config.toml
d_model = 224
head_dim = 64
vocab_size = 8192
activation = "geglu"
norm_eps = 1e-05
attn_scale = 0.125
bias = "all"
tie_embeddings = true
lr_mult_o = 2.0
lr_head = 0.00531
warmup_steps = 200
decay_fraction = 0.665
batch_tokens = 32768
train_tokens = 487000000
Each number is 128 + 24 x the weight over its row's rms, rounded and kept within 0 to 255. Layers, rows and columns count from 0. The size above them is the row's rms in percent of the matrix's.

# layer 7 attention key, 256x224, rms 0.0627, rows 114-169, columns 0-55
size [ 81  86  83  88  82  94  88  88  90  84  87  89  90  86  91  93  83  83  86  95 101 103  98 108 112 109 117 108 118 107 110 113 116 120 104 119 117 111 113 120 113 114 112 115 131 112  78  84  83  86  99  95  86 100 104 104]
[[ 93 126 135 147 124 167  98 147 108 169 124 113 135 149 106  93 127 110  91 106 140 141  81 106 106 138 116 136  83 118  95 143 116 168 131 118 164 116 114 106 116 100 150  91 143 137 165 113 117 164 112 131  94 143 124 129]
 [102 106 113 123 155 134 104  96 118 131  92 141 115 107 164 123 168 110 134 122 133 114 109  80  91 102 102  97 151 145 114 136 158 136 103 139 168 169  96 143 120 119  89 119 108 150 142 134 177 151 117 142 123 164 102 126]
 [140 154 110  71 123  93 189 119  42  83 153 129 165 175 147 127 138 135 162 106 127 129 102 184 132 131 108 119 115  90 133 127 113 154 132 157 185 127 156 187 154 116 115  98 100 104 144 181 140 110 122 119 110 146 167 135]
 [116 134 105 129 118 150 152 124  73  81 126 110 161 136  83 104  85  97 159  96 110 106 118  88 137 148  89 128  90 158 120 172 116 149 134 113 108 107 164 108 113 143 161 133 138 147 160  97  92 156 162 140 136 109  97 147]
 [126 126 114 101 114 117 131 136 141 109 148 118 158 135 127 107 127 116 125 101 157 128 147 188  68 144 121 115 121 131 114 138 156 101 146  91 110 126  76 132  99 177 109  99 150  90 123 120  70 101 108 145  42 120 114 155]
 [123  88 141 120 121  81 131 108 101 138 160 131 155 150 147 100 133 125 117 128 117 150 124 156 129  86 150 117 137 131  95 115  76 119  84 145  64 139 162 110 100 108 110 137  75  98 107 129 122  97  91 124 121  74 101 138]
 [120 162 117  88 146 115  77 170 147 149 147  81 153 125 115 123 169 130 140 133 149 149 109 137 133 154 141 145 139 156 137 159 133 151 145 118 102 150 130 118 126 133 144 152 113 105  67 105 140 140 145 156 139 136 133 120]
 [121 149 133 148 168 154 133 139 173 116  96 149 110 149 135 167  95 150 191 117 119 104 120  98 100 115 169 136 140  95 130 151 101 127 161 133 117 145 125 139  96 136 147 118 141 139 114 124 133 130 100 132 151  69 108 134]
 [139 159 108 152 127 140 156 167 136 104 128 134 118 122  93 121 115 135 112 121 123 100 137 175 137 136  89 166 143 101 142 137 152  94 116 169 120 106 143 116 131 142  98 152  90  84 158 118 125 147 153 132  98 122 153 143]
 [ 99  85 147  94 125 143 161 139 172 141 101 162 142 107 150  84 134  93 163 113 111 119 131 164 122 141 171 101 108 138 156 122 141  98 145  93 106 138 150 145 117 157 137 139 122 156  93  71 111  84 155 133 130 118 199  96]
 [134 131 154 104 110 146  71 141 152 152 135 103 107 123 157 123 150 150 131 116 158 118 100 106 109 124 139 128 145 165 125 127 125 143 144 121 125 129 100  73 111 136 153 156 124 191 149  99 122 107 134 136 126 128 132  98]
 [137 161 100 153 140  92 118 137 121 135 160 105 136  91 143 117 156 147 106  88 124 116 120 128 122 164 122 174 130 111  98 154 124 109 120 150 110 118  95 156 138 182 142 151 130 123 109 127 151  97  89 165 111 142 152 125]
 [100 114 160 150 134 111 121 140 175 144 133 141 136 132  98 144 111 126 137 159 112 100  59 133 115 150 135 156 121 145  98 116 134 105  79 118  95 149 140 108 131 132 126 112 102 124 115 158 154 126 116 135  77 108 146 143]
 [177 117 169 123  99 133 155 101  95 112 118 142  96 143 112 126 104 138 111 128 161  79 143 136 136 132 102 121 159  89  88 129 144  98  95 114 105 108 120 144 124 124 101 114 138 113 121 136 117 133 146 166 167 133 109 130]
 [101 101 165 152 156  83 116 134  88  73 160 105 155  98 142 122 120 122 148 158 136 146 154 124 116 101 109 136 123 131 132 105 140 130 140 139  87 130 110 137 117 119  92 135  91  95 152 100  98 135 161 164 111  94 160 128]
 [130 131  95 143  99 129  88  93 143 129  88  75 131 118  86 105 156 149 110 147 163 117 122 134  97 118 112 118  92 109 108 111 118 132 122  76  85  86 126 127 128 146 155 147 132 111 140  90 161 163 137  99  86 113  84 150]
 [114  92 110 150 120 118 116  94 125 156 133 131 126 120 112 107 138 134 125 162 134 107 120 136  81  84  86  95 114  99 146 174 137 115 128 107 110 130 111 132 126  83 138 131 135 109 149 135 122 163 153 140 124 134  99 132]
 [113 118 142 138 135 135 107 140 128  75 153 171 110 157 129 171 110 160 158 109 143 162 131 117 147 112 176 105 161 130 126  90 103 113 127 127 105 124 105 145 128 148 146  77 128 120 102 147 132 141 142 161 145 112 195 156]
 [122 160 106 135 134 112 145  99 118  92  92 128 124 110 132 145 143 121 130 120 125 143 100 130 128  62 175  97 107  76 138 126 131 139  90  96  86 114 110  82 127 181 186  78 135 146 103 103 121 122 146 108 101 133 146 136]
 [150 144 118 122  88 180 130  93 110 147 120 115 100 142 141 130 133 136 107 145 172 147 133 126 130 151 192  83 150 125 176  88 124  86  87 141 161 145 139 116 136 135 121 128 122 145 119 155 126 118 146 124 159 134 145 135]
 [127 107 137  90 155 116 140 151 106  98 151 109 157 138 152 108 105  78 139 157 132 126 112  92 133 114 103 148 148 125 142  91 130 120 162 168 105  99 125 154 102  85  95 153 114 100  96 162 111 132 153 115 104 140  81 170]
 [139  79 146 134 120 136 117 167 119 104 108 132 180 126 133 168 134  96 113 188 157 123 122 130 115 106 138 128 108 181 123 164 114 106 121 112 148 112 108 154 116 140 147 138  91 108  90 138 101 117 133 126 130 100 131 104]
 [140 123 112 101 100 118  96 120  78 150 114 129 112 104 111 105 145  82  63 166 158 124 129 121 119  55 144 100 126 126 131 115 136 100  97 142 167 123 144 113 106 128 121 164  56 155 128 179 126 119 122  97 108 154 116 117]
 [106  95 141 103 117 124 153 134 116 107 134 133  93 107 112 149 152 105 121 142 135 125 155 108 111 161 150 147 104 176 118 164 109 131 126 136  99 118 158 156 133 126 140 106 138 112 129  90 146 111 120 137 149 116 141 103]
 [120 131 159 151 149 104 110 151 122  91 105 123 103 140  86 101  99 129  95  92 127 172 115 179 127 111 145 128 151 130 108 149 137 139 107 131 145 135 141 123 115 112 138  93 167 123 114 176 117 153 157 139  99 157 122 156]
 [102 134 137 107  79 163  90 144 140 148 112  88 106  97 166 158 152 133 111 140 151 138 127 112 132 135 144 131 142 146 107  69 102 191 108 104 129 135 134 125 150 159 133 139 108  91 181 116 123 108 130 117  77 102 120 128]
 [ 85 144 141 147 113 164 131 133 130 139 112 141 108 143 105 117 162 134  90 157 158 147  89 164 108 126 110 142 118 175  89 131 129 124 131 148 111 138 155 166 133 146 136 172 151 167 105 100 111 115 117 101 133 149 136 104]
 [107 125  83  79 148 123 135 128 145 102 120 108 177 152 120 136 134 140 143 120 124 104 132 133 103 134 148 161 176 118 155 110 122  82 144  90 143  74 152 134 137 184 174 130 124 121 111 110 112 144 158 145 100 121 135 149]
 [114 154 143 133 138 161 137 150 152 181 166 146  96 128 120 126  95 131 135 109 124 165 155 139 123 135 119 123 148 123  82 166 113 129 103 112  92 123  99 121  81  88 136 105 145 127  71 138  89 124 158 130 107 117 153  87]
 [ 95 123 117 146 128 143 124  99 115 133 165 160  99 146 121 126 120 113 151 126  96 131 116 147 146 132 128 104  85  80 157 103 115 200 111 145 109 136 111  91 146 132 110 129 172 104 131 136 103 122 113 110 160 109 136 141]
 [122 151 112 162 142  88  89 137 122  95 101 128 140  91 115 136 105 112 141 151 136  94 188 113 129 142 100 170 129 130 160 118 108 141 141 141 106 153 172 100 157 168 157 109 175 167 117 170 141 137 118 104 113 105 125 119]
 [118 120 158 152  86 105 114  82 148 136 102 158  89 136 111 168 132 134 131 115 116 100 146 172 119 124 139 122  84  97 100 128 142 118 147 107 152 104 153 133 116 133 151 106 120 126 117 160 138  92 126 141 149 139 117 120]
 [112 132 111  88 133 135 138 118  85 129 128  94 197 139 144 138 145 139  82 146  94 151 120 124  82 143 131 120 138 108 103 125 166 171 159 136 119  85 130 100 175 145 105 125 141 147 166 107 133 115 148 149 127 170 100 103]
 [126 142 106  86 127 145 156 110  99 107 115 132 138 105 121  81 149 159 190 158 107 112 200 122 117 100 144 149 129 154 136 144 139  63 113 130 125 105 122 126 145  72  74 111 107 141 135 123  84 151 115 122 130 160 145 113]
 [112 112 147 141 160 122 118  71 118 116 128 136 161  99 137 142  99  81 123 104 101 142 168 109 135 116 118 122 141 108 125 119 133 133 110  94 138 119 180 149 142 168 149 116 138 167 135 141 143  93  97 145 117  82  84 110]
 [132 152 119  84 106 120 168 131 146 150 131 168  93 126 118 128  98 151 168 125 156 115 139 123 120  88 103 123 106 131  93 114 144 130 135 120 153 110 162 123 121 119 104 182  92  94 145 119 147  94 140 116 111 147 124 128]
 [156 149 125 148 144 101  96 103 122 146 130  74 138 114 133 181 131 132 103 143 139  82 116 133  88 145 123 129  98 141 100 114 119 108 166  91 133 109 123  96 114 126 127 155 188 129 166 102 126 136 100 148 106 120 109  76]
 [113 137 127 125 142 127  99  61 157 119  92 177 125 156  86 123 178 140 150 101  52 108 125 147 114 134 159  97 153 112 115 126 138 156 123 143  85 156 144 155 129 111 148 135 127  78 106 106 131 140 118 137 152 179  72 135]
 [130  88 128 151 101 116 134 143 139 148 108 144 138 107 117 122 146 141 103 134 115 127 154  94 130 137 132 111 123  84 130  82 140 129 145 133 132 113 110 132 151 152  84 133 142 164 135 145 147 105  92  93 153 114 162 109]
 [149  86 146 124 110 144 121 137 145 139 121 131 125 131 183 113 116 118  87 119  67 131 106 142 140 142 133 160 104 150 115 155 120  86 144  95 129 137 105 146 127 138 105  80  67 119 125  91 119  71 128 183 133 129 105 106]
 [136 160 143 116 107 102  97 148 118 108 164 121  85 117 142 126 107 137 122  82 175 102  93 152 108 129 105 120 105 124 152 118 146 140 120 105 102 106 113 139 155 117 134 108  81 117 124 160 111 131 132 165 142 118 148 126]
 [157 145 133  88 169 115 113 126 127  98 108 132 152 130  81 150 141 152 112  98 103 136 125 111 147 140 117 111 125 113 144 117 140 119 123 115 143 146 102 146 121 174 122 134 132 129 117 110  89 140 111 122  71  90  98 141]
 [ 89 149 126 125 125 133 149 141 139 157 124 150  96 119 128 158 151 121 136 129 104 120 173  85 106 125 108 102 138 131 131 139  99  87 145 132 135  96 131 152 115 139 121 137 134 134 147 115  78 134 109 114 118 150 106  83]
 [105 128 154 128 106 142 114  99 148 166 135 121 102 136 106 145 137 101 137 141 126 143 150 134 126 139 157 109 117 117 127  99 103 136 170 115 164 151 109 136 160 143 138 139 115 131 142  91 141 120 180  77 126  95  99 109]
 [138 134 120 165 140 117 129 127 161 107 153 113 155 123 135 106  97 173 122 142 108 125 150 128 173 109 131 129 115 114  75 157 109 152 141 151 127 126 138 115  90 139 106 140 108 184 142 118 132 132 142  89 129 121 165 135]
 [154 110 103 146 106 185 206 115 131 156 132 146 124  97 131 128  97 165 123 115  90 117 131 129 190  66 189 135 139 185 108 115 136 134 112 151 105 105 133 126 167 115 115 134 168 129 102 123 117 135  77 139 153  84 135 135]
 [133 146 136 160 109 147 132 124 127 113 142 125 166 139 179 119 109 103 115 142 124 137 101 116 106  91 107 118  94 137 187 154 137 138 176 172  96 134 144 135 137 132  69 148 113  92  89 149 101 183  96 102 125  96 113 143]
 [121 166 144 130 143 125 182 101 148 102 200 133 154 128 109  96 158 104 132 119 155 103 120 128 120 133 123 141 132 147 101  85 102  88 129 172 145 138 110 132 148  85 130  94  79 128 142 117 112 136 100 116 146  71 164 129]
 [ 95 148 197 124 109 126 157 119 155 105 126 146 149  93 145 137 121 132 120 175 129 134 159 160 142 117 123 181 109 100 154 126 133 111 129 136 107 106 119 170 140 146 122 148 112 108 102 120  93 117 114 133 133 109 121 162]
 [119 125 142 102 124  97  82 131 151 131 138 129  92 125 115  97 108 130 138 153 122 137 163  90 107 159 105 114 139  90 128 149 139 125 111 119  95 149 113 143 123 141 149  76 131 120  99 122 118 168 129  81 150 126 126 128]
 [151  77  99 141 161 117 131 140 177 137 104  93 169 159 141 140 110 116 163 170 115 136 112 136 104  87 115 152 103 118 119 131 147 121 167 139 101 111 102 122 123 127  93 148 110 137 189 121 135 128 143  98  72 103 147 133]
 [115 129 115 130 135 151 142 150 122 122 147 148 100 130 122 134 107 145 123 141 127 123 117 121  93 102 147 112 131 153 109 112  64 127 145 139 132 148 143 120 139 152 140 110 168 106 124 105 161 139 124 122 126 162 105 114]
 [114 141 155 131 104 117 109 118  86 129 115 127  96 148 123 137 176 151 172 175 107 140 162 112 135 142 171 129 124 101 119 113 117 152 104 113 147 160 168 115 123 158 139 114 129 106  97 116 104 137 144 146 121  97 125 126]
 [159 115  90 129  79 159 105 131 138  94 113 135  62 123  98 104 128 174  99  83 141 132 138 118 118 136 127 170  99 136 142 112 140 153 125 120 154 158 143 123 144 116 131 139 109 118 144 169 134 129 123 132  85 112 126 131]
 [101 156 136 130 114 135 104 106 169 141 153 136 124 134  83 141 145 139 145 139 137 126 141 110 113 154 123  77 147 119 110 131 139  90  92 158 136 156 112 146 139 112 144 132 139 184 145  99 138 147 124 123 152 115 125 124]
 [130 137  93 115 114 103 144 107 140 130 128  87 117 104 117 157  96 121 109 125 116 136 146 107 117 114 134 146 107 125 126 106  76 113 123 150 152 182 129 138 142 140 107 113 134 202 139  74 144  62 150 165 105 154 145 127]]